Weights of a small GPT-style language model, trained from scratch on English Wikipedia.
Size: width 160, vocabulary 2480.
Each number is 50 + 15 x the weight over its row's rms, rounded and kept within 0 to 99. Layers, rows and columns count from 0. The size before them is the row's rms in percent of the matrix's.

# layer 7 attention query, 128x160, rms 0.107, rows 83-104, columns 0-159
085:53 50 09 26 61 60 58 44 49 61 46 43 52 59 54 49 79 54 26 52 70 42 55 51 66 54 14 61 13 40 60 49 65 44 45 82 37 38 37 49 71 68 21 47 31 71 62 17 43 58 49 20 31 51 57 82 41 28 62 76 24 50 52 57 36 41 44 52 52 51 53 78 64 59 41 69 49 41 49 56 61 50 60 51 48 51 59 57 43 39 51 44 47 44 47 53 70 49 24 66 43 71 57 41 30 53 60 55 65 29 35 73 36 63 51 65 45 32 34 56 34 45 48 79 16 56 26 43 26 55 45 52 41 56 31 72 30 74 51 52 72 58 46 71 56 43 28 40 70 37 34 38 55 50 70 51 53 48 74 83
086:60 56 58 28 47 55 29 40 55 64 37 59 42 17 47 49 61 67 73 56 63 64 72 36 76 34 62 36 48 81 50 50 38 44 69 73 44 57 32 49 32 48 85 50 50 69 40 49 50 38 60 29 72 36 24 78 61 59 54 63 61 40 31 43 55 52 66 35 46 25 49 48 44 78 80 63 44 44 21 49 49 39 23 61 46 53 70 48 36 51 54 64 21 26 54 60 50 64 49 65 66 58 39 16 73 40 19 54 11 50 55 59 50 67 45 53 49 47 54 64 50 50 49 68 75 50 56 56 42 56 42 57 55 58 45 28 63 20 60 82 47 34 36 36 52 45 38 67 66 59 61 35 45 15 39 50 52 59 43 17
092:43 76 64 57 73 35 65 51 46 55 66 22 38 45 45 46 62 71 93 18 31 56 44 56 53 49 54 34 36 72 50 51 26 49 82 40 59 40 38 61 48 40 63 76 50 53 67 47 59 36 50 72 69 44 39 60 58 55 77 37 34 59 41 31 18 38 54 56 55 50 67 34 60 30 67 45 35 37 51 19 62 46 63 42 43 28 52 25 61 64 46 48 23 66 37 44 80 53 57 55 37 60 61 34 63 60 53 40 49 42 37 42 27 73 26 59 48 49 68 55 38 08 50 29 86 51 40 58 32 52 65 46 81 56 40 46 65 59 20 44 53 47 35 64 24 54 53 57 62 60 58 44 51 72 65 34 66 49 67 59
098:52 99 53 69 46 38 59 48 50 02 31 63 66 55 64 60 73 23 37 40 31 68 53 30 67 68 70 56 35 39 42 23 29 45 40 36 65 47 60 41 54 63 59 40 22 38 61 64 34 37 42 48 40 52 24 53 61 39 33 31 51 52 46 63 34 60 50 38 53 66 56 38 40 49 58 78 38 58 71 68 60 49 59 53 33 45 66 32 60 66 66 68 45 56 40 27 59 24 38 56 21 67 47 49 38 28 38 62 54 24 53 66 61 40 51 49 54 59 20 43 50 59 57 37 68 62 63 69 36 48 39 41 39 58 71 62 45 57 61 48 48 27 81 39 48 59 31 59 73 58 38 60 46 39 59 41 50 88 36 69
088:51 71 23 00 59 42 71 54 39 68 30 53 59 35 22 54 34 48 73 76 50 53 44 58 39 36 67 55 65 32 21 31 50 52 43 61 59 54 49 75 74 48 46 44 52 38 48 48 49 48 40 48 32 56 54 38 67 47 47 56 23 63 60 62 70 59 52 47 44 54 32 73 48 47 38 79 34 46 43 71 21 56 68 51 52 70 15 82 57 47 42 40 87 30 48 81 56 55 59 61 64 52 46 39 56 47 21 48 60 59 41 10 58 54 66 63 37 35 59 58 76 60 49 59 28 55 44 32 63 57 55 35 58 44 45 60 32 63 53 54 39 64 73 47 65 41 33 65 37 45 24 50 60 62 50 32 70 41 59 16
101:48 52 37 28 64 60 39 57 38 38 55 26 55 51 43 37 45 61 74 56 43 93 61 40 53 50 66 33 53 48 56 46 57 47 63 27 60 43 74 54 36 41 49 58 33 34 45 54 42 23 45 90 56 36 59 64 60 72 49 18 38 22 40 62 76 55 46 31 71 56 31 40 50 30 61 19 45 57 44 38 54 50 38 55 35 62 83 35 76 49 49 53 56 44 73 37 48 65 45 33 65 64 69 58 71 45 49 44 35 74 26 65 54 72 39 77 70 51 31 39 24 39 38 55 62 35 51 37 65 49 55 73 69 53 76 49 24 27 65 63 36 44 61 47 44 23 52 36 53 46 84 27 38 32 64 32 53 53 41 63
080:74 52 21 44 34 57 45 48 55 51 24 51 70 35 63 57 12 42 41 55 62 37 62 43 58 22 37 53 55 49 41 63 75 32 37 62 64 31 53 68 52 50 56 79 54 63 59 72 50 35 52 63 58 30 63 48 73 37 62 58 53 67 32 44 58 49 44 74 25 48 60 88 30 73 45 49 72 45 63 67 35 60 50 45 71 44 77 44 54 59 74 32 27 35 35 65 48 15 64 53 85 43 62 27 48 12 58 58 51 72 39 49 33 51 47 59 13 27 66 53 72 43 46 43 50 44 40 52 29 20 50 29 51 59 58 43 51 44 39 58 34 64 61 55 58 62 42 53 40 49 51 65 69 54 35 28 66 58 34 30
085:34 39 59 43 30 56 50 38 45 67 57 59 37 55 48 15 57 67 43 48 51 37 31 49 40 24 15 55 28 47 46 44 53 38 11 90 46 19 56 71 60 54 67 75 72 64 58 30 58 62 54 46 34 62 69 72 23 38 53 77 40 46 53 58 56 56 37 67 42 49 60 39 54 60 32 73 64 61 22 66 43 41 51 62 59 36 52 40 55 27 44 32 51 61 21 61 55 80 50 38 43 68 72 56 33 54 43 44 41 39 78 66 73 50 35 61 51 66 77 36 38 55 60 41 53 51 55 35 70 26 29 54 66 82 40 54 41 44 43 64 66 57 37 37 70 59 53 53 38 41 41 38 59 77 27 39 41 38 78 46
096:57 59 39 37 58 23 57 61 16 33 46 40 62 50 48 40 26 25 67 21 47 79 59 57 58 61 74 58 22 64 70 38 32 43 63 62 58 50 62 31 25 25 68 60 59 41 62 50 31 53 47 60 74 68 13 73 58 74 37 28 44 56 55 38 49 65 53 50 47 42 51 57 41 36 59 62 45 44 72 36 54 51 22 60 45 57 55 56 51 61 74 52 55 41 45 40 43 44 40 49 38 77 48 51 52 54 63 19 51 61 37 50 69 43 35 69 35 81 35 68 18 75 54 45 82 38 47 53 53 61 73 81 60 47 38 18 45 23 67 60 22 46 69 59 53 63 39 45 63 50 57 33 36 33 63 53 38 46 70 57
081:40 49 40 40 43 31 55 48 64 56 31 48 47 50 29 65 23 56 66 74 47 80 32 52 84 55 38 44 52 61 77 64 62 61 41 48 44 56 68 39 39 27 67 55 43 40 41 47 39 41 45 51 98 30 79 60 63 76 43 43 60 33 54 72 66 65 60 62 44 49 37 10 67 43 72 42 33 36 51 73 61 29 55 60 22 56 59 35 45 53 49 40 36 50 44 42 50 63 69 48 44 58 32 48 57 40 61 43 36 47 48 33 32 61 49 66 42 42 68 62 29 41 41 41 40 64 44 28 33 24 57 51 95 76 53 25 50 19 44 56 48 57 30 55 40 63 59 50 78 69 42 61 19 67 64 41 73 61 53 40
085:26 42 66 63 82 54 26 54 54 53 49 63 67 23 49 61 50 57 63 49 61 49 30 55 66 61 30 41 60 39 56 37 58 41 39 48 49 44 51 50 41 50 25 54 55 70 69 41 38 46 76 58 60 61 50 39 46 43 68 57 52 19 58 56 39 30 39 60 46 85 47 48 50 39 78 33 28 28 38 66 75 29 45 63 60 54 44 66 44 49 44 48 06 66 53 21 28 66 28 34 44 57 03 71 20 64 72 49 35 50 45 45 51 46 40 69 48 38 52 57 90 82 61 51 39 40 57 41 49 39 80 54 52 61 49 51 75 60 42 38 59 44 51 39 70 38 74 36 58 54 74 59 20 42 42 43 59 43 26 58
087:41 66 49 58 41 49 54 52 39 31 27 67 50 54 67 46 57 43 36 26 33 56 30 64 65 38 44 64 70 52 76 61 46 56 75 44 45 51 37 54 49 62 19 45 28 55 54 39 23 88 62 30 36 48 47 34 44 36 32 44 32 28 50 67 65 52 77 37 25 38 34 61 61 33 57 54 59 72 76 60 49 46 54 67 46 46 35 57 46 56 73 55 62 64 49 42 43 20 41 40 46 51 20 36 55 55 30 43 60 42 37 59 76 51 48 56 55 44 08 55 30 63 55 44 75 59 58 33 62 32 50 35 39 32 70 60 26 36 79 80 28 82 67 52 66 72 67 27 57 44 27 59 65 54 43 30 52 69 39 37
096:53 59 49 44 29 42 47 42 63 55 72 64 64 39 61 45 93 40 42 56 44 32 41 46 46 16 46 99 53 66 41 52 81 41 49 51 61 37 48 48 64 42 45 36 41 65 49 48 43 70 50 36 54 62 63 59 39 38 45 51 45 37 33 60 41 63 63 66 58 51 44 68 48 61 46 38 22 66 46 42 46 35 73 23 36 58 49 40 29 49 80 69 42 57 41 64 38 44 13 62 55 28 45 36 35 67 43 50 63 26 39 45 68 45 35 68 81 38 31 83 51 50 58 66 32 62 37 74 46 39 43 38 42 49 49 40 40 49 44 79 85 49 39 46 60 25 36 67 55 43 11 28 53 36 62 49 79 49 31 59
086:35 38 49 52 61 71 48 52 54 56 47 48 49 44 46 36 39 44 56 46 22 82 24 62 49 57 44 37 29 80 54 71 55 13 78 36 49 38 45 47 60 56 53 34 45 41 45 39 46 73 23 69 34 66 50 69 72 62 65 68 29 45 26 62 51 60 35 42 77 25 60 59 66 18 49 65 60 54 76 44 54 52 48 55 43 87 67 42 66 53 65 47 43 42 58 33 46 86 15 52 64 78 82 63 57 44 30 48 31 51 47 33 48 57 28 27 43 37 31 43 42 38 35 31 81 65 46 50 54 75 44 56 64 45 38 55 26 37 52 53 35 50 49 27 26 49 36 46 35 52 73 50 27 47 55 66 58 61 61 44
086:46 33 53 41 47 83 80 83 65 23 58 80 76 60 54 54 49 48 30 42 23 43 52 45 34 47 52 52 01 44 43 43 68 54 36 59 48 45 73 46 57 61 17 60 59 39 34 75 21 62 10 66 41 31 33 46 58 43 39 61 58 45 64 73 60 59 48 34 61 47 57 54 51 60 43 64 51 62 36 76 45 64 59 51 70 66 29 37 67 42 39 54 26 63 60 54 52 52 47 48 57 44 56 83 43 57 56 44 50 42 44 41 27 31 49 59 69 44 77 16 63 52 39 73 48 53 57 43 64 27 47 63 60 27 55 68 18 63 53 46 51 43 51 40 63 48 54 55 34 70 20 52 67 48 40 49 18 44 51 45
088:39 29 59 68 22 61 36 43 59 53 39 50 67 58 23 58 57 47 38 38 39 61 51 52 62 58 63 23 43 55 58 53 55 48 39 24 54 58 58 42 82 64 46 42 65 78 62 38 52 42 74 62 47 36 68 43 27 59 41 65 64 47 65 52 52 58 68 58 43 65 44 32 59 74 53 64 58 63 73 32 62 31 76 41 35 58 53 47 18 31 39 26 76 45 47 56 22 57 48 39 49 59 59 26 61 30 52 64 64 72 35 19 37 34 54 51 35 08 25 61 49 68 37 77 19 54 37 22 68 51 62 18 60 62 47 57 74 52 26 56 66 43 46 43 82 57 43 41 74 57 24 50 50 49 59 69 58 48 53 48
094:24 20 42 67 18 54 62 60 61 51 24 66 37 35 59 63 65 60 22 46 72 31 23 30 21 32 62 38 75 52 60 43 55 31 27 52 49 38 57 44 63 54 32 53 43 29 56 42 42 53 72 31 48 39 62 58 46 62 59 27 54 43 77 37 83 48 42 44 42 52 21 70 55 73 61 44 55 61 52 55 34 29 64 49 48 43 46 66 42 59 66 48 77 59 19 76 43 41 61 47 56 52 68 55 53 46 31 77 64 58 43 44 55 27 78 65 51 39 45 68 35 64 74 60 27 61 29 41 45 34 58 37 37 47 27 30 70 59 46 58 71 56 60 75 77 29 56 47 30 59 41 45 65 61 44 53 47 78 34 62
082:49 34 52 41 39 82 51 36 51 62 67 36 62 33 63 35 54 48 27 44 42 66 46 78 47 72 32 66 46 45 45 36 57 54 41 45 38 62 61 27 63 82 22 51 56 46 54 54 41 39 40 61 49 52 43 64 59 45 74 59 42 46 63 47 24 37 46 37 66 56 76 40 25 52 70 56 65 36 44 34 72 37 54 57 84 48 57 62 57 71 65 30 55 56 42 77 50 63 43 53 71 63 83 57 41 42 65 35 32 62 62 35 54 44 39 31 50 67 49 58 37 73 45 26 65 55 91 42 62 33 60 13 67 34 46 55 23 34 72 35 36 36 42 49 50 56 60 41 66 43 30 49 08 56 71 15 41 62 44 37
078:59 38 51 76 46 50 33 56 46 65 06 33 58 54 41 35 59 27 36 21 63 46 44 63 36 67 60 32 21 42 43 35 68 52 40 73 42 77 63 55 51 50 65 38 53 06 32 48 56 58 62 88 53 51 37 62 51 26 09 43 32 76 44 49 43 68 30 47 36 54 56 22 58 55 69 60 47 65 49 41 72 55 56 43 32 60 69 32 48 30 69 65 46 32 89 40 35 32 68 49 54 62 47 55 56 50 39 72 49 47 45 45 45 63 42 55 44 49 69 54 41 62 56 44 53 78 64 71 35 42 26 49 75 23 36 58 59 69 68 61 54 55 59 31 34 41 45 60 21 60 54 34 40 39 66 62 47 44 39 42
089:72 32 54 51 31 41 52 66 33 74 58 49 70 53 20 47 16 52 55 32 37 40 35 57 32 31 55 42 53 80 58 62 42 55 49 71 31 40 84 43 61 27 52 53 29 32 68 73 23 70 41 45 41 32 37 67 55 68 43 58 20 29 48 27 33 51 59 48 47 30 41 46 58 64 82 42 61 45 56 35 60 56 38 35 67 48 52 52 62 77 29 39 46 62 50 12 45 48 68 43 54 64 79 56 74 47 31 68 40 45 85 32 47 65 31 50 71 30 74 31 39 45 46 32 55 60 44 48 74 84 63 46 62 45 44 51 60 50 61 56 60 34 44 56 40 55 49 57 48 27 70 69 71 60 42 49 47 35 67 38
089:23 14 61 65 50 41 29 40 38 51 51 53 36 26 41 74 36 46 38 42 58 46 59 49 45 59 41 29 66 57 78 29 41 36 69 65 29 63 57 31 68 55 59 58 56 54 49 31 40 70 45 53 38 07 71 71 51 49 43 66 46 56 76 31 58 65 64 50 55 46 54 34 53 55 77 39 56 58 40 43 45 77 74 56 58 30 49 60 31 52 56 69 72 79 42 70 46 52 72 35 54 53 63 65 66 43 43 63 61 35 54 54 65 40 53 45 49 61 54 74 52 28 41 32 27 76 25 59 31 24 32 38 45 45 48 49 80 62 40 53 35 63 48 50 30 65 25 17 43 49 78 23 70 64 29 56 45 51 46 75
092:33 66 64 45 32 43 34 36 62 13 88 44 32 56 23 43 45 47 60 49 41 55 53 39 58 62 55 28 47 55 50 42 45 54 56 69 49 56 32 51 11 59 87 45 48 61 44 52 73 51 48 75 38 67 22 71 49 40 68 58 14 34 70 47 43 31 56 61 56 62 46 37 35 49 62 48 58 47 55 58 59 81 57 45 51 58 63 54 68 40 24 48 33 72 66 36 41 49 38 38 44 67 34 28 62 36 39 37 40 72 63 41 39 55 49 46 47 58 55 45 45 79 57 20 60 53 48 64 74 67 31 63 99 29 57 05 36 71 53 50 58 28 31 48 58 53 56 60 50 67 50 36 46 44 55 30 39 50 60 54
# layer 7 attention key, 128x160, rms 0.109, rows 83-104, columns 0-159
084:63 65 25 28 55 59 47 66 45 46 11 45 27 81 74 22 60 48 43 40 68 38 62 22 35 53 29 36 51 28 42 59 63 24 21 58 56 42 49 45 57 55 56 31 37 66 57 66 58 53 48 66 69 38 54 63 49 69 07 60 36 41 55 41 22 46 49 48 55 43 56 62 43 82 21 45 21 44 38 72 59 56 19 47 32 65 59 40 48 38 50 44 45 33 76 72 53 56 51 76 57 26 60 48 42 53 34 71 46 64 51 56 64 46 47 39 31 58 40 50 54 40 23 60 75 66 54 57 47 21 32 60 50 58 48 70 41 45 31 50 40 57 39 62 69 83 52 69 40 16 45 52 59 53 56 55 52 48 77 47
083:57 39 33 53 53 50 41 40 47 39 55 51 37 49 33 45 45 53 72 33 66 63 60 54 28 33 28 21 33 66 53 62 48 40 61 52 35 45 50 59 59 43 63 59 75 47 72 62 32 60 41 60 44 52 73 91 61 52 40 74 50 67 67 64 86 21 46 59 47 78 40 64 55 39 56 48 48 51 32 47 63 51 81 76 82 38 56 54 54 53 36 67 56 26 52 86 40 36 68 62 54 57 38 31 62 18 26 16 65 56 14 57 48 27 55 55 42 35 55 25 61 46 44 39 69 39 44 29 39 63 54 45 59 51 80 67 49 36 41 48 40 30 49 51 47 50 56 73 43 71 58 36 61 45 35 16 40 38 64 35
087:55 39 53 50 80 52 53 25 51 52 82 42 65 54 46 62 53 58 66 50 48 60 60 66 64 52 13 66 48 41 20 54 27 63 29 28 42 33 38 51 55 72 38 71 67 57 85 58 79 43 67 81 12 67 47 49 48 43 55 41 42 16 42 55 31 52 40 49 65 32 57 40 55 42 80 64 42 15 44 39 54 43 48 61 67 42 40 89 44 57 41 71 60 58 56 31 59 52 51 68 53 76 28 54 45 43 67 29 68 47 78 51 68 44 60 39 41 47 63 45 57 33 54 25 26 60 49 17 39 46 39 25 44 61 59 57 56 54 42 45 44 50 64 48 48 48 54 62 74 45 60 52 64 83 43 26 47 46 36 38
093:66 79 40 48 84 43 30 47 43 17 43 54 35 48 39 34 71 30 52 63 34 62 33 39 53 39 71 36 41 20 56 53 30 66 63 41 60 60 49 24 34 51 56 56 73 50 28 53 48 50 54 62 27 63 52 61 43 15 69 39 47 26 50 46 41 79 61 54 48 58 40 51 50 29 18 38 69 65 49 73 61 36 37 66 62 57 52 53 71 70 57 60 70 50 27 32 43 57 46 62 28 33 57 59 36 66 52 22 30 27 45 79 47 47 54 56 22 75 25 34 45 73 52 30 64 64 36 45 31 53 64 60 51 61 67 35 66 46 86 53 35 54 54 34 47 65 57 47 56 63 68 55 57 60 51 64 26 74 52 37
078:50 27 58 48 43 43 50 47 47 52 32 50 48 72 32 31 45 53 41 60 31 49 34 51 68 85 48 36 49 81 49 62 65 44 18 57 33 56 77 58 73 38 42 81 20 38 49 55 54 80 54 51 48 54 83 53 62 44 74 27 56 42 51 53 52 63 58 50 38 56 31 76 70 45 50 40 45 62 52 58 45 37 64 47 49 55 64 46 37 87 70 30 67 67 42 57 31 45 51 56 61 27 62 36 78 67 45 49 56 39 51 24 41 74 66 17 56 37 57 49 55 40 40 54 43 24 37 58 32 60 63 67 61 44 32 64 32 25 48 47 27 55 68 81 41 34 58 79 34 59 36 51 63 49 57 20 76 31 47 29
091:51 50 67 57 38 57 25 56 54 55 69 58 56 40 57 61 62 62 63 56 26 49 49 94 59 87 65 59 60 60 15 46 67 56 41 76 54 58 55 68 35 42 40 47 32 40 56 46 50 29 34 48 67 66 58 28 60 55 69 42 23 31 64 49 46 37 62 59 66 53 27 56 55 30 72 37 31 33 62 49 74 47 43 55 70 41 04 35 31 58 42 81 61 53 49 29 17 56 37 73 26 54 25 55 57 36 63 37 41 68 61 65 54 31 29 64 44 43 41 63 58 51 55 41 64 57 25 58 50 83 43 35 66 43 63 57 67 20 48 35 56 59 56 60 44 30 67 60 54 66 42 34 39 35 67 46 44 74 65 47
077:84 22 52 32 31 50 31 49 33 69 38 39 50 28 40 43 25 50 29 96 39 69 47 48 40 52 32 41 34 55 68 63 40 53 27 30 51 43 27 58 42 31 60 99 42 47 55 57 73 43 39 45 41 51 42 61 48 59 79 78 51 65 56 51 74 31 50 49 58 55 32 43 50 54 47 65 62 67 60 48 54 71 50 67 42 36 89 40 61 38 76 51 74 38 39 62 80 34 27 57 69 42 59 21 78 50 37 55 44 67 21 57 51 62 52 46 37 61 34 69 56 29 36 58 57 46 65 51 45 50 39 50 13 61 54 58 44 44 51 29 57 59 51 44 41 43 35 43 51 38 28 57 41 73 46 60 54 59 53 62
083:67 45 60 46 49 76 58 55 35 65 39 89 50 44 56 36 34 54 59 39 65 44 77 34 29 75 36 55 33 22 31 61 48 54 54 49 22 70 54 66 62 48 62 21 38 34 57 60 36 56 46 64 72 50 66 60 65 58 42 40 52 34 36 55 27 77 42 39 56 43 46 47 67 76 42 58 54 49 43 64 54 50 43 50 52 52 41 30 59 60 47 47 63 41 58 52 51 39 62 43 79 58 56 55 58 66 49 76 53 48 56 23 37 62 65 75 28 32 65 45 46 39 38 37 20 51 70 74 66 42 32 57 15 51 43 55 78 49 13 51 54 44 31 40 49 61 07 80 22 46 49 39 51 75 52 46 66 15 66 62
093:67 40 46 45 61 30 29 18 38 49 61 60 70 37 33 50 61 28 58 77 27 48 80 65 36 43 64 38 76 40 29 39 38 69 38 74 38 23 53 68 48 68 30 18 67 57 64 54 89 47 38 56 51 61 42 44 80 33 38 36 50 60 55 75 52 56 46 49 50 80 54 57 44 34 42 50 70 52 57 66 69 73 48 38 46 41 51 50 29 42 23 46 56 54 54 53 37 44 54 74 50 53 73 24 62 58 42 25 60 72 41 45 42 20 52 76 46 54 56 41 35 42 39 51 74 32 55 21 44 84 54 41 47 15 63 60 55 31 58 45 35 48 60 69 52 31 46 62 33 51 69 55 58 51 57 70 40 69 50 39
084:50 66 35 48 40 47 67 64 63 34 49 64 50 68 43 75 52 56 54 48 37 49 27 41 44 64 41 39 34 55 39 54 29 43 41 62 05 48 97 56 64 65 50 73 51 54 58 47 52 51 71 55 45 39 50 37 75 64 35 50 49 24 63 67 51 52 53 63 46 76 20 43 60 32 56 60 31 62 48 69 43 70 53 30 22 40 40 37 59 57 60 45 33 20 39 68 46 39 59 37 63 45 63 41 54 52 20 64 70 63 36 60 79 57 34 41 64 46 61 56 25 60 53 38 58 51 31 45 60 45 32 35 92 40 62 37 66 65 34 39 62 42 52 34 23 54 24 66 23 39 47 48 50 73 61 06 63 59 60 47
083:54 63 32 28 59 27 31 51 80 54 37 45 38 38 66 66 61 56 52 65 37 42 29 42 49 78 31 59 52 31 33 28 41 45 54 42 56 47 45 62 26 41 58 34 52 55 52 43 61 42 49 34 61 71 49 36 32 24 36 49 54 45 50 62 12 54 67 51 41 83 58 33 40 54 64 54 51 42 74 69 61 66 63 55 63 57 24 36 49 40 48 85 96 34 73 31 62 75 52 53 58 65 69 37 19 77 53 35 38 28 61 46 36 46 68 52 46 67 46 51 72 65 57 52 57 64 71 33 35 55 61 55 46 55 59 65 36 77 24 43 52 61 44 62 39 52 27 56 35 14 42 65 45 48 73 52 59 20 46 53
088:56 53 48 42 48 26 60 55 43 53 51 55 36 46 44 66 52 69 38 39 46 77 37 71 79 53 70 38 49 22 85 50 42 28 71 39 56 56 65 48 45 66 32 51 52 47 51 45 10 69 50 68 60 56 48 55 40 48 34 34 28 48 46 37 54 27 66 47 29 51 44 81 56 39 39 55 62 74 58 56 65 44 53 61 57 31 37 33 41 66 79 60 36 53 44 42 48 40 71 49 75 28 62 38 25 66 51 56 64 33 53 38 59 66 08 39 57 75 48 53 12 61 40 43 67 64 68 51 85 54 53 48 59 26 48 43 09 31 68 45 46 56 16 40 51 53 31 57 32 57 49 72 50 46 78 68 57 58 63 42
090:53 55 64 52 51 71 21 55 40 63 45 25 22 51 47 48 73 24 47 50 73 38 47 46 11 32 66 37 76 71 43 53 40 61 61 44 32 63 31 49 54 39 71 47 50 49 65 74 46 48 67 99 64 47 58 48 19 58 55 47 48 46 53 44 70 59 72 39 53 70 38 42 38 63 35 57 26 65 30 57 34 62 46 50 64 45 51 51 68 68 48 49 59 13 48 60 60 65 55 39 60 20 72 51 56 46 41 25 61 54 26 43 53 60 58 38 33 18 39 39 59 59 65 28 57 56 46 16 48 34 47 76 82 53 55 38 43 36 33 70 47 63 56 42 58 49 61 40 25 69 68 38 44 33 81 40 59 49 51 32
082:40 45 40 55 49 88 40 60 38 20 67 78 43 38 66 53 55 67 73 47 48 91 50 49 53 50 52 64 41 61 37 55 43 33 79 76 37 34 61 71 30 56 51 51 56 21 59 27 49 44 39 64 42 28 28 06 51 75 40 44 68 61 52 53 43 54 72 42 79 15 44 58 55 31 46 57 55 30 63 50 45 47 36 57 50 41 54 65 26 39 97 47 59 36 52 72 51 64 49 42 45 67 23 59 59 34 53 39 67 50 59 39 54 39 42 42 41 82 40 50 45 47 25 36 77 69 51 57 52 50 50 35 65 37 32 38 41 62 46 49 38 72 47 70 69 62 50 50 43 39 45 42 56 20 49 38 55 61 70 29
085:56 46 34 47 46 74 29 47 57 36 65 35 63 16 80 42 47 48 48 54 65 14 50 65 72 80 40 79 45 24 48 32 60 58 50 27 56 59 57 34 31 41 57 47 51 70 60 53 50 50 33 38 47 56 31 31 55 35 48 40 74 75 55 20 29 55 47 48 58 51 61 31 63 63 32 35 72 59 65 60 55 60 44 41 39 13 50 55 46 61 34 19 32 62 49 41 37 46 55 18 37 34 45 64 32 55 66 57 57 45 56 36 33 75 46 40 47 71 62 42 65 65 25 51 42 47 35 86 41 60 86 50 47 19 51 56 67 47 54 75 20 37 51 47 67 58 64 55 46 68 39 49 59 55 55 45 55 64 84 40
082:50 54 31 66 40 37 59 37 58 47 54 47 66 72 42 42 59 64 51 55 56 22 62 46 61 34 62 39 53 43 34 49 44 19 62 54 42 52 67 56 36 38 50 56 34 49 46 59 55 51 55 46 73 43 60 41 43 30 62 85 68 65 58 51 60 41 73 36 29 43 31 59 67 89 46 68 71 29 72 46 38 47 51 38 32 18 18 64 30 57 39 51 17 25 34 57 38 39 65 54 71 40 43 34 39 45 50 66 30 53 69 38 70 56 19 46 11 77 51 69 53 68 56 80 45 74 70 33 38 46 60 50 71 48 39 35 47 62 71 41 19 44 49 38 53 48 56 37 27 41 44 72 67 56 67 39 75 56 59 30
087:48 42 61 39 70 42 85 76 20 32 36 38 41 35 59 55 61 33 36 39 57 25 52 36 19 65 38 28 57 76 68 55 53 77 36 45 26 64 20 47 39 39 73 65 59 38 27 66 40 52 62 64 75 25 57 37 48 41 54 46 55 54 47 34 40 12 49 50 35 67 38 53 32 56 61 50 37 60 59 49 37 40 61 27 32 29 73 41 62 59 40 38 48 33 18 63 58 55 60 23 82 28 57 59 50 77 50 64 32 62 60 63 52 38 47 57 47 51 75 69 47 51 42 60 52 60 48 57 46 51 74 40 65 57 44 36 37 43 64 35 66 38 55 70 58 46 47 68 30 72 86 35 35 49 41 68 59 43 75 61
087:56 63 55 62 35 60 57 68 57 43 38 62 68 47 29 42 27 35 33 51 48 60 48 66 36 35 66 69 30 24 26 56 47 56 16 29 64 61 49 56 33 60 00 27 54 33 43 41 41 10 42 71 28 49 47 76 44 42 55 34 49 56 59 64 37 63 67 37 61 50 60 38 65 48 49 34 52 63 62 56 59 52 65 54 52 67 61 33 64 34 85 52 61 42 41 70 63 36 60 63 41 64 53 46 25 22 62 54 59 71 57 46 48 65 36 44 49 73 47 82 40 52 26 39 43 73 66 17 73 51 42 44 61 37 42 44 61 85 79 62 31 37 44 62 64 35 48 58 33 37 51 52 48 42 68 50 72 44 39 35
080:46 49 38 42 99 54 61 47 44 42 36 64 45 37 60 33 50 66 40 40 40 48 65 53 58 75 58 68 49 47 76 21 55 44 56 74 59 47 55 34 68 67 40 40 47 39 68 49 30 50 68 72 74 78 52 19 62 35 52 56 63 71 34 36 71 51 57 82 91 58 59 55 43 62 26 55 60 39 39 34 49 64 48 33 34 42 64 78 42 56 38 30 09 28 34 32 53 51 51 42 41 32 52 73 65 60 53 54 53 46 63 55 41 66 37 57 40 41 30 53 45 46 66 46 64 43 45 41 29 50 49 09 44 63 57 67 55 44 51 43 55 32 27 35 69 45 37 74 43 60 69 45 83 34 33 35 52 46 48 48
086:47 21 70 74 48 38 62 49 30 40 55 71 90 68 49 41 44 34 49 42 44 62 41 71 50 53 40 24 63 47 66 42 54 38 47 64 59 79 72 45 49 68 30 36 47 28 89 42 27 66 50 56 57 31 44 42 56 41 53 73 72 58 56 46 22 70 51 58 55 33 46 38 27 84 49 44 69 39 54 56 58 55 32 42 60 28 84 54 20 59 39 52 40 48 30 38 73 44 60 45 63 71 44 63 53 58 59 26 63 56 37 40 58 57 49 43 35 68 75 44 43 36 37 25 66 36 30 53 73 68 45 37 29 10 46 68 57 75 67 57 54 78 42 38 42 53 48 42 52 38 44 64 62 39 48 34 53 49 63 74
082:36 45 33 64 40 45 72 76 50 76 31 68 63 23 51 62 65 45 62 19 79 28 41 49 31 62 40 43 35 64 76 63 27 42 37 42 47 46 40 56 64 64 28 46 72 59 65 64 34 59 47 36 42 04 66 62 48 44 58 52 46 49 57 40 60 70 02 42 47 56 45 44 43 44 58 61 46 05 48 52 49 55 62 53 52 53 46 62 27 55 22 30 49 64 23 51 54 51 37 38 40 69 54 75 60 62 46 53 51 40 31 61 61 66 34 40 42 86 37 41 55 49 81 61 56 48 46 46 35 49 41 39 49 65 43 53 50 46 46 54 57 62 36 35 74 88 35 58 64 39 59 34 50 37 33 57 51 73 47 85
094:63 37 53 52 76 66 41 34 38 42 39 46 91 53 14 35 31 38 65 56 60 68 49 52 44 45 57 41 32 32 53 50 20 37 40 51 48 61 42 38 19 40 25 53 48 61 54 69 62 37 41 55 56 74 45 50 63 47 33 41 59 43 66 42 64 28 63 38 56 33 56 70 55 63 58 75 52 38 59 53 58 48 53 62 45 50 48 46 35 52 48 51 59 33 67 04 33 57 52 66 35 71 54 14 34 63 50 36 46 55 52 61 41 39 99 37 64 42 46 34 31 59 68 34 58 54 80 14 53 42 22 57 46 61 48 78 60 61 69 58 49 44 68 26 49 72 57 38 52 70 59 35 70 41 34 66 62 28 51 69